config = dict(
    num_hidden_layers=8,
    hidden_size=576,
    num_attention_heads=6,
    num_key_value_heads=2,
    head_dim=96,
    intermediate_size=2304,
    vocab_size=16384,
    hidden_act='squared_relu',
    norm='rmsnorm',
    norm_place='pre',
    norm_eps=1e-05,
    positions='rope',
    rope_theta=484000.0,
    rope_fraction=1.0,
    qk_norm=True,
    attn_scale=0.123,
    bias='none',
    tie_word_embeddings=False,
    parallel_block=False,
    extras=['some layers without attention', 'local attention windows', 'gated attention', 'exclusive self-attention', 'capped logits'],
    init='normal',
    init_std_qkv=0.0235,
    init_std_o=0.00588,
    init_std_up=0.0235,
    init_std_down=0.00588,
    optimizer='adamw',
    learning_rate=0.001,
    lr_mult_qkv=0.7,
    lr_mult_o=0.925,
    beta1=0.9,
    beta2=0.95,
    lr_head=0.0031,
    warmup_steps=275,
    schedule='wsd',
    decay_fraction=0.763,
    decay_shape='linear',
    final_lr_fraction=0.0,
    batch_tokens=65536,
    max_seq_len=1536,
    doc_mask=True,
    train_tokens=529500000,
    max_steps=8080,
    dataset='wikipedia_en',
)
Each number is 128 + 32 x the weight over its row's rms, rounded and kept within 0 to 255. Layers, rows and columns count from 0. Numbers have three digits each. The size before them is the row's rms in percent of the matrix's.

# layer 5 MLP down (transposed), 2304x576, rms 0.0385, rows 616-635, columns 72-143
093:153182091161080102190108119068061195092169113123180126153170128169096117175127113088125132157128154110109093105113202185124097187123084193129068116116128143150194134087175136122069135120154172122084124166114167106195
086:151101124105129159125141118132097166125129067120064121111131134211109120104076075168154170124133170129117046148150119111142168121193086191080104146108096173126149116126064166088175102145123113112119143184122105091147
085:182092106136134118138149122129123122167115129167182142190102145073145136126179124122148074109170132120122189185181159092097100120133094111095133085158151109155118145104118153135104191175129148163122111085113136144079
099:128080111121132103133078131160138166088114046100143139137144109135096140138166133119163137143110069131140139112116124120132174109072147192109129153127132102125120100150173072143118113150127149140114122111173132140186
105:161150168131099141113136130109166115148123105146155148197119103098118065142053155142089104123106084164104124120208119129170135154110114131159107064151123133106125148099157130093125120091092072181103159077109205121112
101:098103152104102118111151129108160133083133125147128087174093107139158141117056160138159091154099137104133061144114037103073103113166193159115126124165077128113117142096127152122102129147147141148141118148117109150106
099:165120062136164105096104123100174103100168150080154121119104111134138092124087126148127146132127113113076136108110088162106142126136092181133082124147077174076199122195124088106124118164078128138125094109124121156124
102:102146088066174157170161118123101130141115161128120136139177110050128144121128071073117155103078171136149134147130153143105118204111164152097150183138159120136143154091112161166166163127086104141097104119127151138153
097:128130123133098105154144126112151137127192197090096102097123085135121111106144091112081109091132097214119111101097107144099125150222089162199089172111163095139147167152131133118126163147152119107097165101116154104200
095:122103092085191107170106158159078106103137176158136094153123060190129092151067153092161148159116155092148157174133138112141138152113167141178111086171156136138146151123140091109121121115095104198130121122112093120143
095:143098173109175159115064128153076138120140103109121171125201152148093133128100139122147158138136074105099132095036094160133164128138102143133097139145099159125104062165172158134129114138081116113127172162145081104143
096:138135158137102108084136144146088153164108155137102155078148101196165077091062138124129177216101096124136118138135087142173123108162163130136117130073160176131172090098165163082103114134107152178163121143153079101165
095:117047131125091124159119146158149155116123181088107112107058141141074123137163076142119153135150113114086143148211106076079144177158168125107144124090129096160177033123114131130102156094157138149133151138099092142141
098:133209123137122115103120099150182187160115160177083095138120144166091101078125116158099145160159128137170115081125027115168152150091149155093110118158138125116135183139124143140119086093107172175116143072139169139159
096:094106157107152145183112147128131091120059149134147108111145098125149151146129185068114104098130075117124186129158085065145118112076092095105040219125138099198159128133129104132210125104125128100154156141067111100155
105:160112126109101119147088092105152091143133152146129064119118094103118124114132076138103118142122114089147127159174127148130065095180177093125131181171162120113145144108137074176145142074169125096103160155157085164173
105:217144098109132127116196193075126065106106075104133151189139100085102169101112122151151191118144096165154167163107120144167178131073145122120104120132177156107182111146106121086179173121142094136127067161151046128126
098:173114134160133144205192186125132218128176181112139117109090122137117133100099153116104129140185075133115086143092057133140157097177149134120131138150058156112109124138141156147122128150147141100072131104103088147151
109:128100056195144169148164099182135115151128167176161182138109106125091124109183132045137089101100121152168140146118143195116199043065148128090125180113105153111057140096173190121125095134148093103148127121139132170136
107:062145108093118163086108152131137126141111109098193125113169142073163112148125140108125123156111146143154123097125085115086147109133180151107126150111110125107072101160098086160199174121166125198089120123154129142153
# layer 5 MLP up, 2304x576, rms 0.0425, rows 617-635, columns 72-143
087:080174109131133123167131095093094100117101088176130122153132141064104119151183185100109119098133114154100162086154148144104130124134061133152174115173124139081108151128122115147105178101107132100114125112145132090130
090:132137170133134153145121179124121136138133100092095114089090139180081072134065129162102214109165104143104036099106113172150133120128139168158098143119118124092161150134119134125134061071110086078140128170163138125153
098:153125162031145116174132144139139057119116140143123170107110106102128115164120187115128111130132176121112126138132117110137048114123123095127140111073144126071161145122131157122116099111164100204092078132105062231120
105:111133132143127142132167090157138130103081135136172126169084116165151105108107156111136087108143119208120142052128122119103163116130079139098109113127133137098148104118093143162105099138095166110133105118132112137075
099:099055139079156053117089129088026114158110146114107114127099154132087139062150168074136176128129130124089060091140110100126109113128119082106135131151129170122079187153160090111168110106129174121128191086139103123079
098:156099136160115074137041166154119083127089128130139114113093157134066147130135130073134114101152194152149126161094157147151098127147173159099125108121146151097104107134186175133107090141186100183183189148153077138094
104:139130113130168143166111167104147122103125181049134130085166093144129175168114126138174174156140166134112124141136126112141175110195149139083111156128130142118119098131092156119142137072145081091123112111128135133094
094:131127108141183105063130081100113093157083131134129153117101204173095129113147148126122095149158177100135135101147072163178117127184159087162142125112188097100156066052132095121089071170080120086124116142160093117065
097:079137080121065137160118170082108081110118136131173115105168147049099112189100132167085140082176173204119117056196160148112117118136144120097151104137163123080073117128153128166118099157119158141165095097142113180115
097:125130099109143076115126129213085136123140174117189101130156167106043177112131143125153163154153153166118106146120143184135106167218114135180182135120147145106163177124121112154190127093133156138127074156120103096132
096:136142079148123163113139096189123160186159134111151040138120188148146132113063141136149117077186198106146088079114140180122158110184092120084115123141180121114110127145145168148126133147100078119131103139154162126124
094:123129096143063116120114131117072146110118076103175119097126100117081166187056137141089099117139136198091125130143195125083078156118124135085130084105111144130157096107130099121139140081127147073154119093117143142141
095:178165131134126198165132137102072122082141118101130149097152118082132154084137124134171117148091096139121099140150149130175111111172131154147185074129091181153133143085087092165095129149140090154112138195121157101115
095:209106113142084132141135112114094117160084091180140142062106161100086181090168114127150096188141134165138143015097213175050122128182106136163143035128092181105134121118154123165106181171148141153125137102104132171115
105:096121149129120145114121095138126172153063134125081128129073176091152106147141168097076097140124099111111116099199113153118100169192134106115161122071166137080115075100134148171173125126141091094128116117153149157086
108:064103120118158131178146156147107177159143142140104128148157177088138130088112184154107108147149150164125172075136154154136211066112102137151142107110087117084124184132141142147117140117166097148185162166139135167162
099:171088141129076136135153075141115139133091092073088124128153156153181089118144154148134090075107134119084144147091165120096141157177102106139054102114095186173179138142110195126174129133104133176130122104158118144101
111:164125125105143138135155153107115080173092097163199139086188115124121167162149138067137138171168111189005182157140124144139097153081060129093166129129113182123158118130117149115199041142150146168168104089145139154142
108:150148151123155152173156093159154117167089137129079123122127119133134147118133186095144177152125132080135142090105103110101106166144137174126120072085126155113172151130126154169079112152072134081086176139109137207131